config.toml
norm = "rmsnorm"
rope_base = 10000.0
rope_fraction = 1.0
bias = "none"
init = "normal"
init_std_up = 0.0212
beta2 = 0.95
final_lr_fraction = 0.1
doc_mask = true
train_tokens = 868700000
dataset = "wikipedia_en"
Each number is 128 + 32 x the weight over its row's rms, rounded and kept within 0 to 255. Layers, rows and columns count from 0. The size above them is the row's rms in percent of the matrix's.

# layer 2 MLP up, 2048x512, rms 0.0357, rows 928-980, columns 256-319
size [ 97 112  96 116 104 104  95  94 108  87  95  95  91 107 112  97  94  87  95 104 101 109  89  88 102 103 108 111 114 114 102 109  95 109  94  38 106  96 102  90 120  98  94 100 103  98 137 100  96  89  97 107  91]
[[153 123 167  92 112  82 136 145 137 131  96 127 144 111  82 125 146 132 163 128 145 126 131  52 132 122 137 141 135 100  74  91 114 106 120 138 137 156 155  68  73 142 140 118 183 150 148 140 127  77 205 135 108 157 217 169  64 126 108  51  46 190 102 183]
 [200 119  79 146 166 106 146 103 148 106 128 127 145 132 114  82 143 179 102 107 170 155 140 145 104 124 149 109 153  82  89 171 136 112 102 100 124 156 102 108  85 108  83  84 129 140  87 144 145 144 142 160 147  80 135 157  81 139 129 142  79  97 160 110]
 [116 125 129 123 153 117 116 155 154 147 110 144 173 131 181  97 102 115 161 151 163 133 199 109  80 174 116 115 150 182 151  91 129 172 121 156 119 170  96 122 118  62 117 118 133  83 161 163  79 139 138 106  85 109 163  84 151 144 107 106 138 114 101 117]
 [166 157 161 156 137  94 128  96 153 137 136 164  65 110 171 137 149  66 171 144 134 116 116 194 136 130  98 111  95 101 132  87 112  57 156 196 136 179 172 138 139 164 129 116 125 119 167 200 130 118 114 171 132  93 185  94 150 206 157 143 164 166 156 103]
 [114 132 119  35 107 151 114  95 136 161 134 144  96 103 154 137 131  81 134 123 150  94 113 125 147 144 133 108  85 106 116 181 128 155  97 112  89 170 105 119 102 137 114  85 108 142 120 199 151  70  88 128 166  92 114 148  89 145  89 107 158 183 128 144]
 [136 103 121 105 149 155  94 161 179 172 150  99 150 181 132 150 109 135 153  90  82 106 135  65 177 181 116 154 126 208 105  87 102 137  77 164 113 187 157 169 102 112  63 112 128 137 165 135 119 135  28 125 126 148 123  78  70 109 162  82 117 134 101 145]
 [154  44 130 132 135  87 149 112 133 137 150 158  64 137 127 156 133  90 176  69 118 114 149 114  75  99 112 126  94 115 127 143 153 147  76 160 129 144 182 104 137 112 127 120  94 139 153  47  82 141 140 143 100 161 178 133  36 217  73 152 149  91 109 123]
 [160 156 123 149 182 142 115 120  94 135 124 161 162 169  85 117 108 128 158 107 137  90 145 127 124 120 148 119 103  60 102 120 127 179 166 123 157 120 117 100 110 110 103  99 160 123 149 150 179 140 159 152 110 119 108  89 169  67 123 129 135 126 144 185]
 [161 151 139  98 115 131 134 140 163 113 209  92 110 151  97 116 147 120 163 135 161 128 139  89 143 149 175 135  94 118 150 141 167 168 149 105 112 131 191 113 116 131 106 113 130 116 117 132 150 161 128 105 121  68 138 106 149  84  81  90  75  96 111 109]
 [174  71 187 156 158 140 135 173 200 109 153 123 145 111 156  84  77 150 147 106 124  95 129 181 102 137 172 180  87 131 132  82  96 143  87 182 172 189 139 110 169 131 134 151 176 133 125 143 167 114 114 101 179  83 146 101 105  88 164 107 103 124  45 143]
 [136 135 125  98 125 162 164 118 125 100  98 156 166 170 137 119 155  91 124 138 180 146 126 125 165 145 103  93 101 160  91 140  76 153 147 223 162 148 126  99 119 109  99 146  97 154  64 191 116 158 135 140 128 121 122 142 111 124 106 109 127 219 135 106]
 [ 90 101 181 145 114 138 141 145  81  94 114 149 150 120 141 101 147 125 121 154 148  94 165 124 113  95 115 158 156 108 151  84 131 162 185 125 131  88 125 113 144 133  67 104 153  86 111 147 142 107 169 125 179  79  93 102 154 116 113 140 168 141 121 198]
 [127 128 181 155 159  71 136 117 114 123  80 179  66 136 122  74 154  99 118 181 107 132 145 125  93 130 151 126  93 182 140 140 155 142 128 141 145 175 120  69 138  86 157 109 149  97 153  82  85 187 115 134 133 126 177 127 150 159 153 129 125 122 123 129]
 [115 115 111 164 150 136 143 146 132 139 144 151 102 184  96  67  87 105 105 133  80 162 199 121  75  90  74  66 114 102 183 106 155 130 182 101 124 158  68 130 132 113  74 128 128 135  10 134  60  99  85 124 139 137 125 171 111 152 151 136 122 148  81 150]
 [196 128 132 118  91 100 112 153 115 153 138 135 112 134 107  97 132 150 150 195 163 106 206  96 130 131 136  93 155  98 126 130 118  71 115 140  98 195 122 133 171  85 149  99 113 148 109 144  79 127 129 101 125  62 160 125 135 102 179  98 126 154 122 169]
 [136 120 119 161 176 114 151  97 171 150 111 169 105 135 138  91 176 140 128 114  96 142 128 152 113 156 160 180 134 141 139 121 166 173  96 123 165 101 149 137  91  91 145  78 109 129  98  96 130 131 102  97 141 111  81 156 114 124 154 144 136 103 114 145]
 [171 133 128 111 135 160 129  94 167 107 110 133  86  93 108 100 110 132 152 149  73 144 102 112 114 118 125 135  59 151 165 136 141 115  97 164 128 152 141  96 170  92 129 124  84  83 127 100 189 158 123 102 104 143 175 159 120  46 100 159 115 132 136  97]
 [159 160  82 105 157 114 103 126 169 130 184 167 204 145 110 159 130 108 118 130 129 122 194 123 133 143 166 125 102 155  94  92 183  92  95 175 154 111 154 101 136 149  57  98 131 136 141 129 135 171 107 105 168 132 173 151 182 152  73 177 101 170 132  73]
 [167 175 154 100 102 118 137 109 169 128 124 126 102 126 151 134 153  68 124 126 151  93 121 151 114 110 106 135 144 115 188 142 173 150 161  97 137 117 158  79 115 119  52  76  73 113  92 118  80 179 100 106 170 130 173 105 154 136 123 169  70 104  76 142]
 [104  53  96 138 139  60 175  53  86 123 150 138  99 151  91  68  80 109 106 168 101  92 118  96 113 157 132 161 168 123  80 116 137 123 125 104 104 146 104 100 176 115 139 135  84 127 154 151 100 160 110 113 147 135 139 144 130  72 139 113 116 133 133  88]
 [151 126 156  64 117  66 153  54 172 172 140 109 171 115  80  60 154 124 143  46 162 118 123  74 138 158 170 143 137  95  43 121 126  92 116 121 108 139  90 112 149 117 117 151 146 132 117 139 149 166 159 140 141 104  92 164 157 117 167 173 120 114 179 151]
 [189 127  67 122 174  99 109 152 135 140 127 134 115 144 100  80 149 115 174 109  78  80 156 146  72 137 145 108 135 133  94 113  95  82 121 148 119 150 136  88 135  94 115 163 143 127 109 125 116  98 190 159 190 119 140 113  70 120  65  82  93  98 115 109]
 [123 125 100 130 124 136  98 157  95  87 138 113  76 136 141 121 133  59 204 166 100 165 142 157  80  80 103 167 174 193  67 116 155 139 127  93  65 150 144 135 147  95  98 149 109  80 139 166 133 118 145 168 112  41 117 167 108 147 134 136 125 129 102  67]
 [108 138 120  94 118 180 112  68 128 176 149 116 154 183  73 138  97 194 126 122 109  64 156  96 123  75  84 131 133  99 138 182 157 157 119 117 140 109 144 114  67 100 128 124 113 121 153 133 125 161 181 189 141  82 159 115  71 161 147 139  79 131 195  93]
 [101 160 151 135 180  80 121 133  83 132 148 131 127 181  76  97 125 180 162  80 114 161 113 105 152 133 177 118 120 184  94 148 129  96 108 108  80 113  99 131 137  94 117 148 152 128 104  94  51 134 156 134 121 106 191  90 171  93  70 158 129 104 170 133]
 [103 105  98 110 175 109 143  88 100 124 138 195 135 148 111  89 103 141 151 192 102  89 156  92 123 110  95 121  96 110 103  96 186 107 144 140  83  97 104 126 110 136 128 132 130  53 103 156  95 160 118 171 127 100 110 126 155 131 107 131 143 139 102 132]
 [153 178 120  87 149 114 184 139 168 157 182 133 133 102 102 101 136 130  99  69 117 139 117  81 153 149 152 138 144 131 177 156  94  73 117 193  80 146 136 157  91 121  81  84 148 148 137 128  98 103 108 122 113 144 119  99 121 134  54 134 142  84 147 165]
 [156 167 104 146 112 107 167 114 158 153 202 177  92 108 166 105 126  93 174 115 136 153 124  82 152 117 182 106 176 124 145  90 169 170 133  94 131 147 132 108 141 110  94 122 110  95 125 157  83 157 137 112 170  75 132  24 137 104 148  70 137 129  88  73]
 [131 157 135  21 152 149 133 142  95 126 158 121 103 123 154 106 196 160 177 159 194 181 163 100 120 171 133 125 130 135  52 116 157 152 156 177 125 138 167 148 153 117  90 110 173 104 102 116 166 128 147  86 149 132 120 125 122 112 133 175 126 161 147 144]
 [168 178 169 189 157 104 142 119 144 121 171 141 119 140 132  36 115  41 145  92 136 133 164  84 116 135 112 130 111  86 130  98 159 149 120 107  76 103  68 153 170 141 119  99 177  96 142 123 117 113 180 136 105 100 166  96 127 104 177 131 117 126 146 139]
 [198 117 104 134 116 142 145 167 165 127  97 118 166 143 175 105 109 196 139 101 100  98 203  98  96 151 162 140 173 112 143  75  95 149 137 120 144 131 142 120 158 130  94 115 146  56 108 161 115 113 102 112 130 150 133  72  70 152 106 185  88 156 146 118]
 [121 116  93  54 128 168 191 121 151 174 167 170 169 108 131 130 119 105 139 115 135 172 173 128 145 102 102 142 107 123 195  87 159  85 213 134  75 130 124  96 162 138 166 164 132 137  88  95 118 194 127 142  86  98 138 113 125 129 155  25  79 112 144 113]
 [158 140 172 157  94 102 184 112  76 152 135 102 132 111 105 178 151 127 103 124 153  56 166  90 101 129 162 105 139 138 173  80 144  83 138 145 126  89  97 116 114 109 153  83 195 159  95 167  92 178  88  86 125 123 173 149  96  97  61 167  87 125 102  91]
 [122 109 125 125 133 113 158 171 140 142 145 153 102 100 135 148 162  88 101 214 137 129 162 140 108 136 134 132 101 172  74 149 123 141 148 163 129 137 135 133 149 123 106  45 157 164 106 150 129 159 137  75 151 142  96 132 143 125 139 128 117 108 124 130]
 [136  98 103 108 121  74 134 176 163 127 194 124 162 159 109  94 164  87 131 136 129 205 161 141 128  87 132  77 119 135 166  94 147  84 154 152 109 151 227 127 119 116 167 143 141 140 150 163 166 133 158 117 131 111 157 149  91 154 186 147 140 134  98 159]
 [101 110  80 114 146 107 143  91 138 197 169 185 114 146 149  93 138 115 148 162 149 102 199  91 103 160 162 111 182 182 131  96 146 140  94 151 121 172 150  80 177  97 102  95 163  77  97 121  92  99 134  63 113  60 113  98 135 131 126  71 128 186 114 154]
 [145 108 137 138 129  86 132 109 129 140 149 145 118 142 155  91 154 148 116 100 167 166 134 116 106 111 201  66 144 138 100  97 154  78  96 142 148 152 114 125 143 155  89 142 157 143 149 205 126 161 141 100 161 111 118 124 133 135 114  92 124 157 189 160]
 [153 157  63  78  99 114  93 138 132 152 167 134  97 111 169 120  87 147 117 140  93  91 128 125  99  83 138 163 172 115 124 135 107 186 130 134 113  97  93  77 165 127  66 154 161 197  97 113 156  73 135 116 178  88 100 134 139 141  89 142 120 128 114 139]
 [153 146  96 140 113  88 198  94 173 146 173 157 107 103 159 136 201 189 166 116 133 129 185 163 156 167 129 119  57 129 145  90 156 103 176 135 135 141 126  91 141  92 100 108 144 106 142 112  88 164 150 130 109  91 206 132 180 144 119 134 141 129 162 117]
 [109 178 134 172 168 148 154  75 134 130 126 162  59 103 131 103 185 119 178  80 172 117  90 103 109 157 153 135 140 156 130 143 145 167 170 152 131 135 150  66 178 146  71 107 121  86 158 104 170 122 124 104 140 137  88 124  72  96 113  64  90  98 123 169]
 [150 103 157  72 108 121 158 149  82 113 132  65 135 136  70 117 106 104 104 122 187 106 127  98 137 148 157  73 169 141 148 120 168  72 157 133 108 122 153 107 128  76 129 105 146 116  94 105 127 120 159 117  83 162 133 127  85  95 145 127  66 148 107 134]
 [121 182 185 101 103  82 134 168 105 132 153 124 116 137 122 104 167 181 145 118 118 144 137  99 142 132 172 123 128 130  87 104 109  68 202 121  94  90 137 173 105 114 111 123 150 165 130 193 112 122 170 146 146  58 145 169 129 129 110 113 126 146 153 207]
 [138 116 167  94 106 122 143  22 118 192 158 138 150 169 114 102 142 145 142 151  96 116 224 105  77 160 179 148 102  75  93  77 129 123  99 144 150 125 123  43 145 150  81 104 146 170  65 202 157 143 147 124 189  64 179 150 106  74 118 136 123 137 109 168]
 [137  83 127 131 136 136 155  83 168 158 125  76  69 129 107 144 144 113 186 159 119 116 186 136 162 140 136 131 150 117 116 145 120  55 163 146 110 115 164 109  63  68 137 113 183 112 123 146 104 133 148  81  93  54 109 139 140 145 130 179  81 212 111 143]
 [133 135  84 125 134 114 133 134 164  96 173 163 172 108 103 129 161 128 122 208 100  50  86 108 134 206 108  84 116 121  79 149 150 159 146  88 111 116 127 135 205 107 143  63 134 182  88  58 129  80 127 110 170 170  88 104 122 143  56 108 138 183 150 133]
 [194 155 102 125 112 126 176  99 118 136 155 117 151 103 111 149 151 161 133 157 101 109 152 103 122 121 152 123 107 164 168 130 160 118 118 114 126 110 162 112 168  73 161 130 103 154 148 175 112 137 212 122 156 139  79 133  96 100 128 142  96 193 133 114]
 [109 187 156 133 154  31 192 146 130  93 126 104  98 146 123 159 114 131 137 136 128 126 123 149 176 204 146 157 153 186  77 166 173 147 115 164 125 128 118  88 150 107  87  65 128 134 119 111 141 129 153 127 173 100 106 116  68 148  89  78  78 170 168 192]
 [182 160 154 109 132 130 109  81 127 144 116 149  60 111  98 123 166 109 146  80 164 133 120 143 159 117 115  59  61 187 120 133 122 133  89 140 155 149  73 153 141 167  19 107 156 194 179 152 108 158  66 145 103 132 147 133 134 143 163  94 115 115 126 128]
 [124 148 158  87 136 115 127 124 112 134 165 140 161 167 100 110 107 100 144 155 104 165 125 145 153  75 116 136 114  95 119  89 111 102 112 182 152 116 144 129  97 126 139 149 144 227 174 115 138 167  90 138 104 131 109 119  91 102  85 134 164  96  77  83]
 [ 97 200 144 116 120 144 139 122 137 110 104 109  40  90  61 131 105 172 151 170 126 102 137 105 137 138 113 141 118 149  78 102 128 174 101 151 114 118 139 166 158  93 132  96  97 121  64  93 169 114 121  88 115  77 138 110 129  95 165  99 150 120  78  85]
 [143 102 128  27 160 153 149 166 179 122 134 144 116 131  97  98 104 164  98 110 151  73 134 151 143  88 103 108  95 103 122  89 165 108  94 163 144 100 149 135 102 135 128 109  78 153 130 144 161 161 122 128 136 159  93 137 169 147  91 136 116 141  56 151]
 [144 172  97 104 159 127 178  97 115 146 120 169 117 165  86  87  96 116 185 136 175  79 136 151 212 100 151  91  87 140 141 135 111 100 162 123  95  81 150 145 169 138  26 121 157 187 173 152 122 149  98 141 126 119 136 119 106 159 133  61 128 142 131  86]
 [170 176 109 137 149 137 126 133  99 173  93 181  80 188  58 122 131 131 139  91 131 112 137 142 111 122 147 145 126 207 190 123 169 172  42 107 156 149  67 128 104  84 134  49 194 152  98 100 127 131 131 107 116 114 179 155 109 145 130 134 175 159 132  95]]
# layer 2 MLP down (transposed), 2048x512, rms 0.0333, rows 928-979, columns 256-319
size [ 98 110 101 110 105  99  98  91 104  88  98 101  89 107 111  99  96  92 100 104 103 107  93  98 105 106 108 106 103 113 100 110  96 108  96  36 106  96  99  89 115 100  97 100 104 102 129 100  95  90  99 105]
[[ 93 195 193 124 172 153 137 124  71  99 121 111 136 135  70 154  86 127 158 112 124 148 134 143  69  56 174 171  94 148 136 162 131 120 109 144 138 122  84 126  85 148 112 137 113 159 180 114 136  87 152 128 136 100 111 105 131 123 106  92 129 174 147 161]
 [133 156  75 155 134 103 118 119 116 121 134  94 127 150 136 167 160 208  61 122 140 154 101 159  74  90 148  80 161 146  54 128  78 160 128  67 201 110 109  89 123 112 171  83 116  86 129 143 161 130 134 157 176  83 142 193  52 121 122 144 164 112 133 100]
 [153 189 152  94 143 141 186 135  81 145 112 136 148 123 145  73  94 144 130 103  79 125 157  78  83 178 150 104  93 143 112 122 165 115 190 117  88 148 159 122 133 127 147 198 124 154 154 167 127 141 165 110 145 124 114 109 123  83 206 129 133 125 140 111]
 [126 135 144 119  80 138 120 129 140  98 118 134  79  85 154 102 142 105 180 178  78 182 140 165 156 140 151 163 120  71 143 114  80 133 184 147 104 169 208 108 105 136 139 134 166 151 113 134 101 127 117 150 143 145 130  77 164 132 123 150 218 138 126 161]
 [ 88 113  85  84 137  72 128 148 114 106 115  76 127 159  99  68 134 164 152 126 180 158  59  99 177 107  92 114 137  77 165 162 111 121 150 150 109 203 140 160  95 137 150 114 129 106 138 126 104 121 169 134 158 120 111 146 214 165 143  88 138 107 175 149]
 [115 129 134 118 139 139 158 155 150 117 143 109 145 148  84 134 117 218  71 132 164 148 141 100 158 148 125 143 117  76 121  82 153 167 129  90 116 183 109 141 137 118 134 135 124 123 136 137 146 129  58 161  77 205  58 100 121  99 177  85  94 112 191 161]
 [135 114 171 162  93 120 173  81 174 126 123 118  79  93 147 165 119 165 173 152 146 179 110  87 168 106  95 153 165 123 153 157  80 139 175 160 138 148 126  97 115 106 117 177 132 156 136 149 121 101  88 112 102 128 161 126  97 164 173 135 139 138 135 134]
 [146 116 140 151 159 118 101 148 134  64 174 109  93 103  97 112 172  78 122 164 110  87  91  93 117 110 113 100 145 146 122 184  96 179 151 150 134 120 103 180  74 112 142 152 106 160 124 137 164 125 141 135  91 113 127 142 128 138  64 132 142 120 101 112]
 [145 140 128  73 134 115 162 148 135  70  83 134 175 150 179  94 181 142 157 118 203 106 151 113 174 129 123  92 121 119 126 190 112 172 130  86 190 133 163 108 106 206  63 106 128 144 124 160  97  72  90 123  65 138 119  97 125 126  91 175 132 149 125 141]
 [101 108 160 123 150 159 150 121 153  90  67  78  82  95 141  89  90 170 136 112 115 193 150 136 160 146 148 168 160  84 173 146  72 142 120 158 155 164 145 123  89 101 141 178 194 123 175 157 110 141 106 123 132 107  95 140 129 136 190 169 153 131  95 118]
 [103 121 166 101 165 187 113  78 133 135 137 131 125 141 140 141  71 110 206 133 102 137 194 159 148 166 123 148 131 120  84  92 115 179 124 171 158 131 138 159 136 131 129 119 124 151 146 122 126 155 120  92 181 136 145 116 155 139 166  65 124 131 102  89]
 [157 124  68 114 128 164 182 168 111 154 150 119  85  90 177 103  47 129 103 196 181  80 154 125 142 146 120  97  60 121 100 161 183 113 161 149 177  88 187  63  79 111 154 119 134 115 175  91  53  74 125 109 153 160 158 105  94  76 126 163 105 130 131 173]
 [133 131 122 122 149 132  91  97 131  97 137 123 120 181  72 137 138 111  62 152 133 129 115 121 118 110 151 156 105  95 121 133 156 128  73  54 128 135 137 182 163 127 124 147 106 154 108 135 127 139 112 104 158 107 128 116 120 125 150 128 153 111 130 148]
 [116 143 136 194 165 161 127 138 128  86  81 131 109 154 158  88 105 136 108 114 120 140 124 130  78 142 119 147 101 131 141  83  77 172 142 107  95 105 150 119  78 175  87 159 172 121  62  99 135 100 110 148 106 126 126 129  99  78 170  94 109 113  84 178]
 [189 120 130  63 176 157  98 167 103 154 141 101  98 113 124 103 122 111 141 172 117 175 140 181  97 121 128 103 120 135  95 101  76 174 134  70 128 103 162 118 167 118 113 149 129 140 124 120 124 135  70 133 140 131 150 125 175 121  84 114 212 118 147 148]
 [ 50 155 155 103 115 128 109 156 149 108  81 140 100 184 160 157 157 169 151 114 108  89 120 131  26 111  99  86 104 162  82 167 112 130 120  76 148 107 179  86 123  97 178 150 100 108  43 126 124 126 130  84  96 180 142 162  12 116 117 173 164 145  83 132]
 [119 130 137 149 166 109  82 143 111 103 175 130 115 127 155 119  95 126 183 145 106 119 143 110  98 121 155  86 154 106 148  99 100  69 112 115  66  94 127 136 141  84 107 147 199 122 173 123 148 125 172 110 123 126 162 123 163 144 190 103 113 167 177 132]
 [116 110 168  65 184 119 141 159  72  67 160 115 115 107 135  60 169 136 157 173 126 139 132 166 108 140 107 119 106  58 161 143 113 152 120  92  84 166  80 173 104 115 106 153  80 108  90 180 119 159  94 151  92 116 117 103 120 129 148 129  95  90 153 146]
 [ 84 147 138 193 160 114 108 108 134 182 126 113 101 121 179  98 130 124 142  90 179 104 118 162 175 111 100 143 171  86 164 179  46 172 129 197  94 112  48 135  99 145 158 104 121  41 143 114 165 115 121 171 153 161  83  67 121  96 134 142 183 138 155 151]
 [122  81 123 129 148 115 148 127 131 106  77 109 170 139 141 155 119 144  51 127 127 136 108 123 127 123 194 100  67 110 124 156 147 106  73 111 113 128 130 116 100 133 141 129 115 196 118  93 115 126  97  91 131 135 154 139  93 122 138  89 119  64 147 112]
 [111 149 119 116 128  89 104  99 124 127 100 103 134 141 152  42 141 133 161 126 118  88 143 151 100 120 175 113 162 112 135 164  67 162 144 112 138 147  79 128  99 121 123 142 126  55 136  96 188 135 169 148  82 110 117 125 143  82 152 157  98 119 129 154]
 [172 137 124 128 213 134 120 120 115 113 150 130 108 136 142  65 124 105 124  91 106  84 150 136 110 144 178 111 163 106 101 108  59 102 140 116 114 131 141  43 162 121 131 209 178 122 160 105 110 105 210 193 103  77 171  65 119 130 128 114 232  86 144  89]
 [166 109 161 193  88 133 139 113 116 125 116 110 100  58 136 151 153 142  95 159 142 124  71 151 123  91 195 129 145 141 102 117 144 160 131  98 126 141 123 159 146 116  92 147 183 187 101 168 145 145 108 143 195  90  82 124  92 138  80 156 174 152 105 138]
 [176  82 112 104 143 169  75 133 170 188 152 144 211 134  79 165  73 202 100 191  76 119 128 147  62 152 112 150 143 169 148 158 113 213 124 110 157 124  99 182  85  97 121 193 125  45 187  87  97 128 161 117 153 163 166 108  74  87 147 119  59 155 127 134]
 [108 141 105 135 119 115 123 231 141 110 131 101 158 116 134 114  99 145 102 156 114 132 131 150 134 137 120 145  86 125 122 113 184 192 102 130 132 151 133 187 152 191 134 191 131  93  78 119 101 128 151 101 156 113 128 106 142  98 105  97 130 105 155 127]
 [ 77 151 109 138 104  98 136  90 131 122 127 108  75 163 156 107 122 128 143 109 137 108 139 151 159 127 120 175 132  94 129  83 110 137 104 154 127 131 129 156 129 108 120 157 131  98 162 159  95 184 123 141 160 156 179 150 179 137 144 163 149 100 121  60]
 [121 119 103 163 179 116 147 147 147 181 125 137 161 126 158 148 172 136 116  89 139 173  83 141 115 119 152 132 179 125 156 128  82 113  60 115 110  80 127 148 138 166 142  83 171 126 113 141  93 137 123 106 140 168  78  69 105 127 131 130 105  65 150 112]
 [124 125 167 152 121  81 135 142 117  69 134 201 150 116 156 123 148 164 170 124 108 136 148 133 136 167 128 150 128  79  86 184 165 120 132  77  47 188 150 148 135 117 176 165 112 149 114 148 104 112 113 172 161 205 135 100 117 137 128  31 190 149 183 130]
 [116 160 196  74 122  96  96  97 145 106 118 126  69 105 135 136 160 139 153 114 135 106 165 141 103 116 115 168 127  86  93  96  84 136 178 141 161 141 131 127 157 100  83 101 118 100 100 142 166 172 127 148 149 109 139 189 126 158 120 157 127  96 114 177]
 [ 92 150 126 106 144  92 129 134  96 139  99 107 140 103 119  85 106 115 153 114 181  87 154  76  77 138 153 185  81  96 128 100 216 144 130  83  75 125 166 158  93 136 113 170 151 131 141  90  93 147 135 141 105 159 158  64 182 103 134 120 126  57 194 112]
 [150 136  42  97 129 175 103  96 140 174  99 177 183 137 120  67 131 103 103 193 112 103  65  98  76 105  99 114 143  46  87 107  77 115 154 119 121 112 159 169 123 118 153 121 198 130  92 109  86 127 116  80 115 106 128  81 124 158 166 182 136 139 131 186]
 [166 166  96  73 108  88 151 144 146 114 156  81 110 105 105 118 116 116  78 145 105  60 109  98 186 149 154  95 139  92 159 119  95  95 164  77 106 123  59 163 167 132 110 116 160 147 113 159 118 158 128 135 145 119 155 124  91 114  91 137  88  56 100  55]
 [ 98 158 145 130  92  54 148 156 128 127 113  76 113  61 100  95 151  99 151 118 134 151 123 157 118 128 153 142 138 143 115 146 158 129 146 102 168 147 135  96 127 113 103 179 116 121 169  94 104 115 134 135  71 126 138 149 104 120  79  94 169 117 100  56]
 [137  86  75 159 152 123 107 157  92  84 109 160 140 118  84 105 232 114 140 162 165 160 136  80 140 143 143 144  95 163  77 133 146 132 149  95 181 123 166  90 145 194 127  79 165 132 133 138 152 172 124 116  93 156 152 141 144 184 145 131 110 127 127 159]
 [199  98 120 144  96 196 193 202 158 132 149 146 146 145 142 134 142 144 159 126  98 154 116 161  86 122 143 122  90 114 145  99  80 138 130 119  80 131 147 114 104 107 162  99  55 119  97 123  78  76 111 117 111 118 195 109 124 103 130 138  92 178 136 126]
 [117 137 169 139 134 191 147  99 125 153  77 110 183 151  90 143 131  89 145  84 123 146 121  94 134 133  92  95  81 113  47 121 173 145 175  70 103  90 154 171  97 166 150 103 113 177  79 143  52  97  72 146 153 132 171 113  89  79 101 114 152 101 140  80]
 [112 153 173 115 200 152 164  90 137  70 127 115 151 158 153 169 153 121  92 107 132 202 102 134 130 124 151 113 195 136 107 117  84 105 142 148 167 192  82 116  86 176  76 172 117 130  77 175 156  73 116 134 158 147 150 132 158 117 107 119 155 192 140 171]
 [172  97 151  75  94 135 139 180 102  93 150 180 144  78 113 165 117 147 116 193 134  63 177 158  64 148 155 130 107 105 109  80 111 156 155 139 169  91 135 131 144 100  89 190 131 129 134  74 105  34 129 123 115 119 120 125  85  87 172 124 126 147 104 134]
 [155 160 167 142  83 119  96  90 171 108 149 118 134 170 167 124 162 110 130 167 105 188 109  93 134  99 141 103 120 105 110 191 133 113 146 130 197 133 102 151 100 172 157 119 102 105 103 170  80 120  97 180  82  93 145 125 142 172  67 123 115 136 126 107]
 [159  94 123  82 109 134 142 146  99 138 176 157  96 137  88 155 127  97  98 158 160 126 161 105 142 127 133 155 154  85 147  77  84 149 145  83 109 134  81  97 153 144 118 142 158 125 111 140 198 153 177 124 158  67 147 139 106 158 121 180 114 126  80 138]
 [174 100  86  92  86  67 141 201 127 145 129 105 132 105 115 116 183 156 146 141 207  93  83 120  87 129 163  91 163 206 181 156 181 122 148  84 158 100 115 100 120 149  76 134 174 177 141 148  53 138 133 125 105 115 160 126 131 101 140 181 166 137 167 151]
 [135  72 128  96 124 107 138 158  81 135  73 117 114  92 137 162 119 114 160 107  89 119 116  71 105  91 183 150 176 152 116  84  95 161 162 158 138 122 169 132  74 107  75 124 145 170 112 186 169 177  98 167 115 138 134 125 146 141 117 141 108 150  96 167]
 [173 151 129 103  99 138 162 122 161  73 122  78  79 150 148 128  96 166 108  80 147 194 107 135 133 104 146 158 152 119 152 124 160 171 151 101  23 119 162 135  95 119 160 115 131 114 173 103 145 177 157  94 126 110 143  96 130  88 167 115 117  70 127 115]
 [ 83 117 156 136 166 122 118 123 161 199 106  65  80 123 109 173 140 146 144 132 148 142 101 148 129 116 126 107 175 109 110 130  67 109  85 117 117 113 124 120  62 129 186  73 121 150 128 155 117 128 144 114  64 140  48 108 130 134  92 114 142 162 130 131]
 [143 129 121 179 128 111  98 131 175  90 129 160 109 114 138 119 175  72  97 145 177 154 154 115  76 135 122 124 110 131 111 127  50 119 178 108 169 131  97 118 141 112 142 153 148 116 114  52 156  46 109 175 153 203  84  95  85 107 139 162 158  77 115  73]
 [150 175 128 100 101  88  95 136 144  35 138  87 129 104  82  76 133 100 141 108 135 121 124 113 190  89 153 148 154 156  97 194 131 173  66  70 134  57  84 146 194 122 119 121 130  91 114 127 175 137 111 120 164 120 141 120 100 115 194  90 122 131 154  95]
 [105 120 120 152 123 118 163 126 220 113 160 148  74 138 170 159 102 101 125  66 106 125 150 152 134 189 126  95 148 141  59 139 136 118 184 168 113  93  99 124 168 104 141  99 141  95 114 142 154  87  93 158 113 112  96  83 117 102 128 164 137  99 129 125]
 [114  94 136 115 153 118  85 126 133 133 163 144  86 151 114 119 113 121 159 174 132 184 124 150 111 119 116 134 118 113 137  98 116 112  70 119 144 125 107 153 103 154  84 110 139 174 127 141 129 175 101 172 214 128 114 182 105 149 138 168 147  75 159 106]
 [156 121 114  96 106 131 126 140  62 123 113 120 116 151  80  92 182 147 166 121  83 167  84  81 140  81 125 180 169 144  81 127 135  81  89 160 121 127 119 115 166 141  83 150 154 131 166 175 137 141 140 177  86 149 122 153  96 168  76 150 168 216 172 140]
 [116  69 133  94 126 155 126 135 111 193 150  55 184 150 136 150  95 133 147  74 111 111 133 101 117 171 123 174 106 121 159 173 116  99 126 141 174 190  75 149 151 173 130  67 156 136 140 102  96  56 155 139  81  95 100 132 128  98 168 144 108 108 114  80]
 [120 109 155 151 148 138 135 162 119 102 126 139 108 159 174 135 103 155 100 109  88 157  89 124 126 134 116 171 156 156 157 118 123 164 102 117 122 135  65 144 159 107  96 143 128 200 189 105 115 136 191 142 195 140 193 108 191 151 117 163 113  91 123 134]
 [100 137 133 134 114 120 113 141 192  94 150 207 111 142 108 125 135 156 122 136 140 140 105 164 122 129 125  44 107 150  91 171 126 169 138 103 124 127 102 164 147 170  62 103 143 130 153 111 148 116  92 206 108 170  92 128 110 132 114 119 134 118 127 152]]